config = dict(
    d_model=512,
    n_kv_head=8,
    head_dim=64,
    vocab_size=16384,
    norm_eps=1e-05,
    rope_base=10000.0,
    rope_fraction=1.0,
    bias='none',
    parallel_block=False,
    init='normal',
    init_std_down=0.0312,
    beta1=0.93,
    weight_decay=0.0,
    grad_clip=2.0,
)
Each number is 128 + 24 x the weight over the matrix's rms, rounded and kept within 0 to 255. Layers, rows and columns count from 0. Numbers have three digits each.

# k: layer 3 attention key, 512x512, rms 0.0688, rows 158-182, columns 0-127
# q: layer 3 attention query, 512x512, rms 0.0662, rows 159-182, columns 0-127
k158:096109142140148151143113128113181104102134128135114128169143147123127123111188113110175156150131104133150167117138125139104129109143118119159088171111106122127095119128138101179137124147133121117144132138144165127134068136158151147142160116124138137118081117142147144124113167134140143139116108138088104101092134124119103171090135113140122133133118133146140185160100141100099109174145
q159:089090135111115111123132130137111119135098148117121168152132108157118119110105128168116142094129129067104121090150104152089136143115108129146168141097136127128150098113148100149102128147130101119174162102158142147137122098119152123125103118121126108101135144109133116133117084113094122162125100133103111181121127133116146093137144149167137137161118197143097165109155128096132128144128
k159:141142122115160127120150118096118146105087126152152122094162090116149135120146135105137106116126147122141152146152139157133105144118125131099135105164102118136125134132172152141136138182087127156137136134139117174147128151135119144124140135121106137149136124092120156087130113086108103153090180146114109117111129120138118160147102128128099116114064102103166122158103109133138117172133
q160:138154128104085121127136115101142143119140160127132140160111150126131112165126120130142123142142102138153162138134140148134106116125135084143108146108167137117145134151130109110130159121105105153138141131098152118118132088136136132144114110099118120142185137152108124148120134149137127120109140152087090152141118157099144117126145120088128119113141134128110138121114127130130119111153
k160:143100150098113121148085158133116155137116115126113129123121126083137100117108134129162126129149116134109104136114135138133146117126122104147131136117134108115112113116134118112151111135091138114132153113152121128153139156107179125117161151133142098138119112144136154122082117123129134154124113129131112141140168127145130108163118156110107115157127128125126108097113147120150150119101
q161:123155123130118110131088139101130115146159135117127120147113127106145121140111110135120123109164142117129124133137133129137134130127121105134104125135145098129116143122125132137095175121099131131153174131121175132106095116097132127104127107132119099111132145122142114146120121129131116105149131152134108152142141135141134126145121139132088136122143166137152107131123136141119122103155
k161:129131120145138126141146145121133143125112142127115169111141128139118118144106152135105100141113136106149142134128170129165114112133124145152122124121114131132151137147132116105140129097142139110119095142108140131107134131168118117155121127131142140151134110122166133154127148130124124144126122113118100133131135139140122106148103137126106144140133111101120122134124112104128129135150
q162:157114118125133142116147109126126155134112118117145159120109140151127124132150124112129131127148097137143126126147144126097132128122147124138099143124135139129147130138116118136115117123109137143136117124098085085116130129122099136126107138148120129141148144129110122098132129111119135128153147115105139111134096157099135139126121088123149115128121091119089149151137123116127142107126
k162:154135111119121104103154146134128144133139108148108111117138110104123129157112102132093114151144129110135141109134117129148113100136113110140125092109148127078140135100127096129160145102135136144172125125153114145146128141131144103136138125145120124130149119125143131150089132116164126144078149150139103176108163161144125090147118153093138125152114121142132129103095143110119129107099
q163:107124134114117110121136145143093140137149122142141121143138117106144134158159106134125117153106114158180139147149145123107102124108165138127106138125144138124140128130129116124153129147135149159116106099123076113140148128109100122154102118129089088130132151108107118141104110141128130159142153118110118135136102126100127099117137134124143112146131113110107147118100142147113106140123
k163:120132113119110101118126139098151109117097136134133133111132141159099152151117128139120105140144114127104135131179159152121136129136109098125132152114089134124134121101124146110109156121151137113111131133107161138128179129103140076136125179137118125141123129136124119150144122126147126146137127135114093115156130100123136123129136117108137124115151136119154136138129126118130141101125
q164:112112135135118126151107137147136172122137130136118144152138180137116117141132116144149132117129111164123125159179128142131115109120165143138090141153131132125124105115097165105093112134145108156121101100102131121121106144148118108100143150148120128131125175138104099147149138134129123166157111149138126101133151101102114099120132123153125152153136149097101120089096142107148142122115
k164:107114117086156140111111106094142137118115121092130101118112097117133097105136132138108151150112137134109104127105124119147128136136123108109163168114115116133141127135151116133147135143105123140119088116090132114162133149131129146131120107108111117143101134091108148125133161163086176142126139131112141159148133106139164146124135133107139107152145133164159102149110139140105141164154
q165:129123131107134103103102094141164083131134142140136102130138097117141143144103131140118155106094139098115151121124123112145126082094124144074137129122082113158094127131167142147135160163131132148099098123136131129175131143148135065157125127143127100128143126147149113157086111146191150109109131158127141097145149107172123117130134134111112168162141153117151124123099118124120113133143
k165:102104121121142122127126113094174133135151142094172150113132119105131124133120140079118099128123153120131149150137158147155125106158133143121152123120123120138127116154152144096122142113119122159134121144093145123122130139119127116098150124115145127145140134114151097126112150144077119137086093087106143158109083129098132150129067129119112095115120086113150135139138137108141130143116
q166:154154121150130136081123155147104138155149121107161138142129135117133111151144122111134135156124137107138129143135174152155116135149158111155127128109105134141143145171138129105094122128125140138139152155163163125146140130148105145132113087132166118122138136148108177128121109166138132142142121107116118172164096101145134158094131088144150147086145100103110125130114130149097150123129
k166:129138136116109111117130108098131090155112073136125099132117125099142112152135116154137136146136160140161159112137111134120083121138117106125163132111086096105150123097119183133132153159152130155108126116106120121166132115163153108119127151105131142081092166123124103137106152114098100091098136140118098159119122120109145100141106143091137137138125066120175097098174185135113109100105
q167:122164126160135148119146145165143085142131112092124111159149130096112113116175129157152122096096061118135159149118084111126086144105172125117145124157117164119108132139130170124140164133157119158140114126123165130134143091119118119127142106125140142108131142101162123122144132138104165105117137148112122128110136115124142126082096134152091145118163120138120147137096108101083131150112
k167:129103120094068137100130145104153109121114168103142128110121110149125110158132129133128104154123114105102134117154164155126117144144106112139100101093096173128182139167142135095116158139119161134141115131115127137150129147090102080142121135114114127147145124149094119104117141131127112121129100143085099172150104115112156108128135064130152112120145099151149084147083167117155121126115
q168:140130139138087139148125149132088121129148078125100128112103128132131121128166152096116123122094142149125142096107142088119123124130110151118122132136132149089144123130129086143128123123116113089160157101142154122113175085123109124147113090116126161147114091119120116080113092135139135092172122090113160127102136131124181098130144122110107125112139097120116149173149110128099102115143
k168:148124132114065116103118130128106115135135166155111115141140124141124121122116125113125161092137166110098161142119113123084113130136087125125115127155162093127147124127111138129092093150111104135133152144113124155097112097085134126124151130113109091117143121120129128144135132104121120139125136144139121122171102177114128130167119126121132122134119134130169126124103131135124115112117
q169:097106132116123138171135140118132114091133158093090131168136152133111114098095121132147136136092134103133126130108125118143154161128142162158109097123127127119095117110125139146096131113115136115099127118114121080132101122146150167179124139144135161133143150117117144109129134123112145139137153125148098145151081108125102159116131113115129132087138146158123135123129162148083148136111
k169:118164129118086130125114142137128130092126157124108161127134155112121115089139133126118089132157122129094129101117124112110122148124136144112144107157123125138139131125112132160146121141103135103157139116123129136128134146119135115162165136152137115085096121104128099101133132103117147127049107181138134117130131095128119115116094128149140117076131109162108081101150144145122105122146
q170:139160130099109120144140163107137132105092137139119137079151140146123139093128168118121119120107164137135129133158144118114120130189132124123164134134140097136153114076155129112135127125111094130162140174142090151161122142109140178143136146086110157136111132155121141141126124120137138106127136099133170119128119133116108104152093122159172149102095135145135135098154147130124105138145
k170:113160157106103122120160151161099136126123127085117118138144130173134128106167128139139130083119103116126122129144082111114143137120094135118108136163142135105127156132156094127099093135115131096111105138102130118121105160094132146134140126138122137122146093142115108130128128129131133144156151160152122110155104163137139111152100146155125115126129151152147123090120146121103119160127
q171:128187152146140115110130116175117130120138133187103130129147133111123098105121135060128158138149152115148111172131129124119111106143110166125113144149103107129109190179165110139107142120117119151153149110102136119125161111134120105110126086157117119122181163107135157134118110128150136130095161132140165135164115125155135102099163131098128143115108139124146129146138111155088134109120
k171:127138110176115154132129123096168074181136137145121159148138109156151130122109082103182131139131076122147130128161139133125125180105097135143150095084114127157125138100105077138156124130156114089169180141143140154077114144094117142096170167101119124121061088125133136136136114103111133126117097105113098133133122115121133140093138109154150137098122117152144170128127121173147095135132
q172:143088099135103124112092165114122137128135108156115117112135125144145123142093128134135098117158131134163081124141136102129087091157157108140125140166129092110130152135153135145152118136120100127136157121082116105104135142166167159125129122094142125110111158127144069143133148131129127133120124145128161084138120136106168127111171162102162112146146136101110127092122127119118113120085
k172:102115128132171143105160105100101112155142130159135133173135145126178152164112117141129159126128125119158140164112155117136094087107126143134139141111163135144109157137095120118131152121127160122138110152135139124161140154149108105115063129126130193130151080121130107102107162080174155161105147117114102143123117089114113114176127113093116118103155102100138099133146157166138120122161
q173:113167139122111121147148125157185099145158158108118147140117111156119078125174120146105113129131087140097135129121100125159105139113123134110093134081175139133104129143147136154127117127159149129142100097083154161140125101124119136109144130152101149114179143130087202108126080106131132121147113137094165154134115089151108137118123103099096138115122113115102158142164149129093164120125
k173:086113125129189094104148119181088148134165123121135131115167118136127152143143136150135127135087125133149101118127118108145144136103146143169122089133131150130128101165073138147143133126118135146130130114133149098151115130170088139129128132119176100133127168125097127144162147138135148114113127119101158108141108129125117107142143139142140151109114161138126125130109117098135095092127
q174:115108154129146118120091110113175124122115115104147138126122124114131182154139106123129135089140165071139165153124129169117097118156106087099103125121096126111148111115122186130140124153140125128160136104117096128173142152130105141127081118124135126104155126131127139112124139127136171131123118153110122102123164116139115118116120145110099109128132157126112143130131180114108116130157
k174:162137148133125153158140145167149151125149147152147142140141120089156107115114148081112096153115111127142129136118151121117096110122150133149138129116139127132112142183147121152067118151113114122127117125105136118130131115134118131145155096106170148174131128134118150104161161139124088176120112071128137110101117112124135110152142132159110164111106116144113133139124139108107147147101
q175:137105144132151122106104101160138137119102156127165115119086116136106113085107132183116127094103127085129159140101155124133124111124133134129126110113120081151123142083104155103122111116135101120176156144123096150142107102080138143136120138155130131131126139105099154139151164109106148111109112156126154111162134127134130131158129162130127156117089111109150136122159156085153167123148
k175:155089117154128131095156115118153102155163153153141141116141120095155145150113149108111140137087124159098097101180140132133101103125122099159123152139118126105133108117097098169145170128097131143145120113071088125128135192143139127126132085155110111124095147103128144136117131144097111142118140152177086161132134120150149119100107116096120104121183130129141126119134143160110125128090
q176:116122093134147199125166090142115104134120075121102147150163118142102109102141108191160101116129113093147174117125112169097135112140104127125140112136134128120140132144122109155115149124127157155130087124116150129135045158126152139139137139160110124114134141135122080137133135139108121176102104091124137122136110124164140096153147166146132144166151147181117125140096134171136135114127
k176:138106141136144084129087091096163098112138108139121140092122137113123088079122165119144107089105156102065119124130127136095104124118136153120136133143135136118106120180114156094134159122124095111202112105121113131087158124140151146147112156140142145116099111154115115144123153083107135131138166129151114146127120108105152127127093137122137126131106078142102119131141111166188098107133
q177:126123149114139124151121140193130121075150126101101134098131124153120145142142100117089087106126122162117123107060145135121166123108091145121137113137163124110112110130138145119163147160104110099156126125143093126113107147103162150165122081147128158123099141132122151100127108134120153104139145128126122121144137121133121123131126144131137116134133108156134094178158123127136157119117
k177:126130149151130141122112107110154126122087123119124148133102121141111141112091139122104110116155117099107120120140127157081142131132147077133157123124137145199138145174079135101120118164104152096163117122112170125085145121114125102133129131124095120101117106112160137116136151102132088094124112119112146124128103120110115133092104095134111130112134119086142116133146107177142133154119
q178:135131153136149115124127122074138147113102123124148127145107101114130157138107109115131121128146109112145099129116157139113113144134112125156126112125143142116185152129135159110138155093156127127119157125137125142184126095148117137171108138126139140132108151077131180127143120109079098113100126150122124095129064156118161164113114093111114122110158143121163105128096127107149167138131
k178:130137144157124134104130152127124117167099122106102138119107143102100082133175174149106090169155145142141162168153146095121127122116104150150162149135127126118146155116120142092126121127085120134099196134120153153118143134144143093121214115142133050136131160154145138132092125130108111125150105118129141119128133119107089132083126119114122163150113134147155145117148118119175182131099
q179:156114121122115092113174113101129137095123105081156139127104140110108134132092157150076072101140122116104133118111131121141152110101125129120172109083128159129122135099124117147135131094162118115158117134181122164098102167139149132157115127146128152130159166129135121133124146116138141129122142156133152098112168130133138118147103092135111104122122107150119113110136120115167149134155
k179:123172114095111122128102094108131123131135082100140167129101168092125119100139173133146135115139107145152137096152115126118115116146155124115118095137131109130140126140148119137144151128102133115164105094136143098115126137133124080135160146112109109150094121155082123110114108139097161149161102133148118125150130120148119169118115134128109125143147120184156111143103146122099116132092
q180:131117181081147107166124131117181137140118119083132120101099127104127109111111130092099136119156120152163161121124176131149130145168105114107139127120149118154124108157137098121150110070136116095106098116099160121149134131123160152118111129124138129082115147107117120147137115107110125124125143123129096126118172127139160108135123134113128143144121137129129089120145123150145088124112
k180:165144135169121114113098122161109095091146103151188131156136118100125110144158109138104137143099150093092127145161153108129112113121106093117111104111093128101147116139124138105132180140127131129135165118126152151146137131115099107128174090142147125168092108114126147123127143126152104123109137123127171127122141090145104123096154089154102152124152161136122124151105118136126117137135
q181:126114106135132119133112125108139140128142093135114120136126159140126103119125150134139147136127094115122138125126092135104110123103116104140115134139129116116171132160121104108145128103131140109119134166110147099153162107160109088141139153130144117125163142158125136149140106117150110135117129121115147138130129117167139083111158102137115120115138132138112129104126137129122130099147
k181:134150166088184140131109151134117132075129107119072118124120136122140153056131117140158134088091135140173126073102131167137144108160154127148118114149172101121132072141137074109150104123105121090150142127132138135117114105163161170142151138150090195070150109131096127118117146119171139143132162129151117118170138130154128163139125194148108132128092141151083144086132117144116121157106
q182:121153123102130116120115105121124168153109127123158129113105064163121136147085130140063122101165170140117106108140167142145135122161141112126118126081132122133109138153149120107115117125131170169092134099149118145163091129124140142126127069094149095128149119143135118101105109165120121131127138140120158091148151100115118123113116162168105109132168113136133122132150107126138111125124
k182:116136086131127134121132120114145128077090121145127113173108093109100151085155134106127137119115113122118154102085131144179148129154133133144180144169144126077123130145131086155162101124085144121126126143132123136106134165153142131139113140101116136119153105120146147129139069169105154117127126140129138156123132106135161174122134136139154125122133121096100096084089164112118140143131